Part of a small language model's weights.
Training: 133M tokens, 4044 steps.
Each number is 200 + 20 x the weight over its row's rms, rounded and kept within 0 to 999. Layers, rows and columns count from 0. The size before them is the row's rms in percent of the matrix's.

# up: layer 12 MLP up, 192x64, rms 0.189, rows 140-156, columns 0-63
# down: layer 12 MLP down (transposed), 192x64, rms 0.168, rows 140-155, columns 0-63
# gate: layer 12 MLP gate, 192x64, rms 0.189, rows 141-156, columns 0-63
up140,109,209,200,209,191,204,211,205,169,207,239,168,182,199,180,190,180,193,149,240,220,212,193,225,198,184,207,178,211,215,183,184,208,198,241,273,199,193,243,192,196,195,208,222,209,217,187,200,194,228,188,209,184,178,211,205,182,187,200,202,188,205,204,219,183
down140,092,162,174,189,197,203,211,189,212,196,205,202,165,175,174,224,198,215,178,213,196,241,193,232,187,188,212,202,230,201,165,185,186,218,187,229,187,176,191,179,206,166,205,204,231,209,194,201,207,237,187,233,200,224,211,217,149,184,193,201,228,195,183,200,224
gate141,103,187,174,185,195,177,202,203,204,192,217,224,197,223,218,194,176,195,241,204,199,207,172,192,201,209,200,176,188,214,211,188,230,213,230,218,211,210,234,203,213,186,228,167,192,194,179,186,190,238,207,208,190,241,196,207,193,232,204,212,215,229,149,181,154
up141,100,204,185,200,222,182,203,208,210,174,215,199,202,149,211,213,185,197,186,181,162,197,194,232,192,195,191,213,210,190,202,207,209,196,238,158,189,225,178,202,188,189,216,188,182,185,185,151,229,209,200,181,195,235,230,181,183,233,155,218,206,197,199,226,195
down141,090,214,184,186,247,228,180,226,218,220,218,237,153,220,188,192,190,193,229,218,182,223,200,204,198,197,208,179,185,202,194,179,192,196,206,251,221,203,208,188,241,215,228,177,206,183,219,215,201,192,208,215,171,197,191,215,194,210,185,241,181,199,206,175,206
gate142,098,202,184,232,215,187,197,227,209,218,212,196,180,197,188,173,201,227,218,228,188,174,222,198,186,186,222,225,191,170,181,210,194,209,177,218,206,189,174,186,209,173,178,163,214,187,161,194,244,184,203,210,188,234,218,228,210,184,178,202,205,211,172,194,247
up142,090,161,180,212,220,207,187,210,187,197,212,209,224,193,182,201,202,177,194,187,179,195,170,221,220,184,224,173,191,187,219,170,192,178,222,230,197,217,246,212,179,180,205,193,172,168,217,193,158,215,195,196,177,187,164,190,213,224,191,191,206,218,226,175,165
down142,090,165,200,233,228,199,186,218,203,213,191,218,169,198,186,168,192,212,208,225,223,195,203,220,217,212,202,200,244,183,211,204,238,219,181,229,222,192,198,161,223,195,204,198,173,187,181,207,223,201,193,196,146,215,226,221,172,203,172,221,193,193,185,182,195
gate143,098,221,208,234,233,193,178,223,231,179,209,195,172,163,188,190,215,180,202,214,211,176,218,223,200,197,235,243,200,194,215,200,211,197,213,191,195,217,200,210,235,176,189,177,191,165,222,201,205,174,216,195,199,193,215,176,186,201,154,223,199,237,198,175,218
up143,097,206,212,209,208,206,185,203,207,160,204,208,200,223,208,210,235,181,180,250,190,201,221,180,186,157,217,220,174,201,210,197,206,206,225,175,198,182,156,229,211,204,217,185,215,214,222,197,216,168,172,188,182,177,178,212,162,202,168,203,227,188,213,205,220
down143,091,204,210,219,191,179,182,166,201,194,197,185,176,233,214,233,217,211,153,181,219,181,177,188,206,222,206,195,189,213,197,237,191,174,181,183,180,212,188,211,208,221,231,187,188,177,170,190,192,230,164,174,168,211,183,226,202,228,208,205,186,180,215,224,218
gate144,085,206,197,194,208,242,195,197,212,218,170,217,203,207,201,226,225,221,213,215,196,167,219,215,158,211,219,197,186,214,233,189,209,222,222,196,216,232,189,212,213,229,186,180,235,175,210,192,195,243,164,194,174,189,215,219,203,174,186,196,187,189,188,219,158
up144,096,233,174,169,202,202,207,198,247,221,211,199,176,180,204,185,197,197,173,227,230,189,188,163,230,224,177,211,212,183,189,206,200,178,187,221,192,231,218,232,217,180,193,190,182,154,221,192,194,187,231,203,194,206,165,216,195,219,185,184,204,206,166,211,197
down144,101,227,172,237,215,217,221,203,199,195,181,187,214,204,204,214,233,193,195,227,212,172,202,186,168,217,185,190,170,171,192,192,200,172,192,203,176,231,224,241,171,204,189,215,207,192,184,183,198,171,164,180,156,169,194,206,208,228,191,177,190,200,224,199,202
gate145,098,159,217,219,217,234,212,212,188,202,197,198,201,206,169,198,174,193,178,199,171,231,188,210,204,167,185,183,200,180,159,173,232,218,203,200,175,178,212,193,198,175,219,185,193,168,211,219,155,201,194,238,179,174,203,218,208,188,180,228,208,197,203,205,169
up145,095,185,176,194,175,215,225,200,194,203,178,162,233,199,180,182,200,158,198,193,198,241,185,151,211,173,167,189,205,202,192,205,202,159,222,152,216,181,204,188,188,211,183,194,212,195,196,212,173,216,217,211,195,195,212,198,177,181,182,181,216,183,213,232,200
down145,091,218,231,177,176,183,174,197,223,162,179,196,213,227,225,196,183,229,204,203,188,187,186,190,201,225,221,183,194,211,255,192,207,210,219,205,188,240,219,226,233,219,203,220,210,226,234,192,193,181,202,195,230,196,179,206,234,197,217,209,177,211,206,227,205
gate146,102,202,226,222,227,193,169,176,231,211,211,219,202,180,200,191,166,193,172,218,224,199,206,193,202,228,219,178,183,236,214,198,207,201,186,201,170,199,230,213,205,216,184,243,212,177,191,191,223,205,193,263,181,205,210,178,212,182,203,193,196,216,179,173,226
up146,083,179,219,194,233,205,205,206,219,155,157,172,219,184,192,171,191,179,223,212,213,183,164,224,234,198,191,175,200,204,227,217,206,194,227,170,201,206,212,184,225,223,196,204,201,212,164,198,202,203,208,199,220,231,211,169,209,192,197,179,236,180,184,229,192
down146,100,174,217,180,230,198,195,211,211,157,201,191,166,219,185,176,186,196,199,190,221,248,188,227,193,188,179,213,244,205,185,208,196,223,229,221,211,189,189,176,216,202,201,173,193,213,194,237,193,208,218,191,230,208,204,175,232,169,217,168,230,197,192,199,188
gate147,087,171,189,209,191,201,215,226,208,229,189,201,183,223,185,200,235,225,204,166,194,215,154,192,185,173,202,200,209,212,200,147,206,205,198,198,167,223,222,204,188,200,143,162,199,188,238,215,227,197,193,186,208,181,208,216,210,212,187,201,194,179,188,184,193
up147,092,187,220,174,202,218,233,200,195,208,203,166,179,229,210,221,237,192,178,166,180,222,196,196,212,195,234,199,209,166,222,147,195,200,170,209,223,200,220,173,200,197,194,168,189,209,194,222,180,185,201,160,235,207,211,196,178,205,219,183,208,183,188,203,183
down147,128,222,219,193,215,185,216,200,181,198,208,175,190,207,198,213,197,203,196,200,184,236,190,188,213,197,244,201,228,172,207,190,219,186,187,203,242,185,174,167,216,220,189,196,191,208,201,227,207,200,222,174,248,234,180,207,148,201,229,237,201,188,194,221,187
gate148,105,203,204,198,212,231,195,233,205,181,212,230,189,223,199,188,213,232,228,220,202,218,182,204,191,153,198,241,213,185,207,203,209,197,187,184,229,247,218,191,176,191,209,207,209,176,212,196,144,214,209,228,187,224,177,187,176,210,190,202,206,206,206,225,230
up148,097,208,173,210,174,233,174,217,205,220,212,262,214,196,180,186,214,169,213,220,203,191,174,177,209,201,220,227,179,210,225,197,223,192,201,186,211,208,171,196,223,186,188,186,208,154,232,197,167,194,200,194,220,194,176,199,203,204,221,207,208,185,235,232,211
down148,082,197,227,208,207,201,175,166,215,189,176,173,228,206,196,234,191,161,183,199,187,176,188,184,213,192,201,203,172,234,224,199,231,165,211,198,171,215,218,232,164,203,223,187,179,184,212,183,203,210,202,187,211,212,207,213,208,218,228,181,245,207,179,173,203
gate149,086,216,204,248,184,180,173,179,210,189,177,210,197,202,183,196,204,179,184,173,204,225,209,174,189,217,231,204,222,212,208,176,191,185,218,167,192,192,178,196,171,236,206,195,204,219,201,184,238,215,223,216,183,192,234,204,182,194,198,195,142,226,212,212,227
up149,095,171,167,208,187,174,227,234,174,214,195,207,178,209,210,205,167,195,179,171,193,180,253,186,181,183,199,205,210,220,184,190,184,205,155,209,196,202,172,175,185,209,209,200,168,196,202,183,235,167,218,195,200,199,215,194,161,177,192,217,200,178,216,180,206
down149,096,218,204,205,214,186,200,185,211,214,155,223,239,195,213,229,204,204,203,189,194,170,209,176,177,205,169,207,172,197,168,175,196,191,230,195,176,202,226,209,200,207,162,218,221,215,211,147,209,199,175,202,197,201,183,214,230,230,201,157,205,212,199,212,223
gate150,087,181,171,229,170,190,190,210,221,226,194,220,212,178,215,180,188,209,176,210,227,223,172,182,199,205,189,189,178,208,200,175,201,193,187,222,192,211,213,224,188,161,152,178,226,163,212,203,230,203,228,210,223,193,198,212,191,237,195,216,201,193,218,182,160
up150,105,178,165,209,166,200,199,195,210,174,221,203,201,199,199,174,194,196,206,220,187,250,196,197,217,200,217,188,203,182,177,191,174,209,207,219,231,178,190,166,204,211,175,182,205,210,198,208,185,178,229,165,235,248,200,237,186,176,220,191,215,215,215,211,169
down150,112,206,237,175,237,198,195,204,190,192,211,183,188,212,190,168,151,200,178,201,184,221,211,228,235,199,196,212,227,208,205,202,223,215,204,203,246,165,189,162,230,201,181,175,208,204,202,226,196,181,230,187,225,235,181,205,177,188,202,216,209,196,197,215,184
gate151,102,184,173,187,223,177,203,209,207,215,201,220,232,192,205,200,178,190,207,184,217,182,193,215,218,174,169,188,220,175,226,217,209,207,226,194,191,200,200,214,234,206,199,163,240,180,236,196,217,179,182,208,198,157,236,207,247,172,173,188,194,179,199,203,203
up151,102,192,233,203,187,197,213,212,237,187,220,205,185,219,187,206,213,168,190,228,214,184,200,212,195,207,191,195,222,233,206,202,236,192,166,174,164,170,227,200,222,219,181,224,162,233,217,191,188,201,189,205,190,184,228,176,165,182,189,215,212,209,166,215,180
down151,098,226,183,185,199,200,186,196,209,182,218,215,207,256,213,174,203,176,197,191,161,212,167,214,240,179,205,194,226,184,194,212,209,163,202,191,210,161,175,204,201,224,213,200,207,205,224,218,235,204,208,197,238,235,189,231,188,187,210,212,200,195,226,224,202
gate152,092,180,193,207,207,205,201,201,213,218,190,201,236,207,188,163,186,182,197,226,178,230,213,183,189,193,203,165,196,184,210,201,181,241,213,191,209,242,173,199,181,194,208,203,198,193,197,197,260,180,214,228,208,200,230,232,175,176,164,213,203,231,187,175,192
up152,107,178,222,188,189,169,215,214,179,169,190,173,210,198,200,188,151,174,200,180,193,232,204,204,192,184,216,173,163,198,208,189,206,218,205,197,179,206,161,212,187,197,165,171,174,222,163,189,226,226,210,226,216,200,211,174,200,225,231,215,197,193,188,189,218
down152,104,191,153,220,170,192,180,180,181,191,225,196,194,207,220,232,218,233,207,175,194,186,215,202,211,225,177,234,184,203,207,241,208,169,217,190,184,173,199,212,196,207,208,202,214,196,216,215,176,216,197,201,183,206,148,171,234,184,226,191,220,181,196,212,179
gate153,101,215,186,188,185,157,179,206,198,200,176,181,223,202,202,184,191,213,196,217,199,183,160,189,202,200,159,198,200,219,207,181,180,217,200,202,173,174,226,237,179,193,182,176,185,181,208,177,216,219,251,196,217,170,201,193,223,221,173,179,184,173,188,234,214
up153,094,189,198,194,204,251,193,214,216,215,196,224,205,222,189,197,211,224,209,168,169,188,192,213,189,179,210,195,212,203,204,210,211,168,181,192,182,237,203,187,226,232,250,238,202,208,187,211,225,186,184,242,164,194,195,212,201,182,209,218,206,223,219,172,176
down153,103,173,210,225,213,228,197,197,223,200,188,212,223,198,183,220,224,223,190,186,217,170,187,185,178,235,168,188,163,222,185,222,210,185,210,223,165,191,214,214,182,199,207,198,207,212,201,165,225,223,165,201,200,186,207,228,248,203,197,207,178,230,227,190,213
gate154,109,194,191,200,194,216,202,207,211,248,200,192,159,202,188,205,206,203,200,230,166,216,178,209,189,181,173,205,216,232,172,175,202,241,204,249,182,204,214,221,178,187,207,199,234,226,222,206,207,172,200,213,216,201,188,221,226,208,214,224,181,221,218,219,234
up154,106,209,187,216,203,205,206,219,193,231,204,202,170,196,190,216,167,177,212,234,208,204,199,228,190,202,188,173,191,230,198,166,203,248,215,205,169,200,189,220,196,181,236,213,251,195,190,210,214,199,227,206,193,217,209,212,223,185,207,197,187,188,239,222,155
down154,099,196,210,205,224,237,215,194,201,186,181,230,250,195,213,183,194,162,164,208,230,188,206,237,200,192,189,176,191,203,155,203,181,193,199,203,194,205,224,228,188,196,179,189,187,167,187,193,196,189,195,203,160,183,188,198,208,227,213,168,184,223,180,175,222
gate155,090,180,203,224,210,211,164,212,217,187,188,220,176,175,181,181,223,206,194,205,223,232,157,169,197,190,176,202,227,221,211,165,186,183,208,213,195,214,235,224,235,183,162,196,209,214,218,200,223,169,218,208,193,194,218,227,219,188,195,171,209,206,223,182,199
up155,097,177,202,197,233,217,218,215,209,189,201,180,189,211,200,206,230,207,186,183,207,255,189,169,225,202,222,207,226,201,215,164,179,215,206,185,247,176,195,173,209,213,180,196,198,213,190,228,177,169,210,182,240,244,214,214,187,204,210,191,225,206,199,202,188
down155,128,207,224,180,215,200,200,196,180,187,232,196,175,192,196,210,211,196,195,206,192,243,206,202,212,197,228,203,233,191,210,185,201,207,193,203,246,170,168,163,215,206,197,185,196,216,195,220,187,177,233,188,265,237,198,221,161,197,220,193,223,199,195,203,185
gate156,128,237,191,226,197,227,165,225,203,200,218,221,183,200,175,187,202,195,252,169,194,197,203,222,212,208,171,191,246,212,199,215,225,215,153,204,172,207,213,189,214,202,238,220,174,173,200,201,190,205,191,209,190,192,216,184,206,196,198,182,196,194,167,168,195
up156,107,181,168,213,211,231,229,186,225,227,209,219,157,186,190,235,211,190,225,187,212,209,214,200,188,201,219,216,199,186,196,182,189,234,195,188,205,163,188,183,200,210,194,197,230,194,180,158,187,194,195,153,186,212,170,191,217,207,234,166,193,186,182,219,209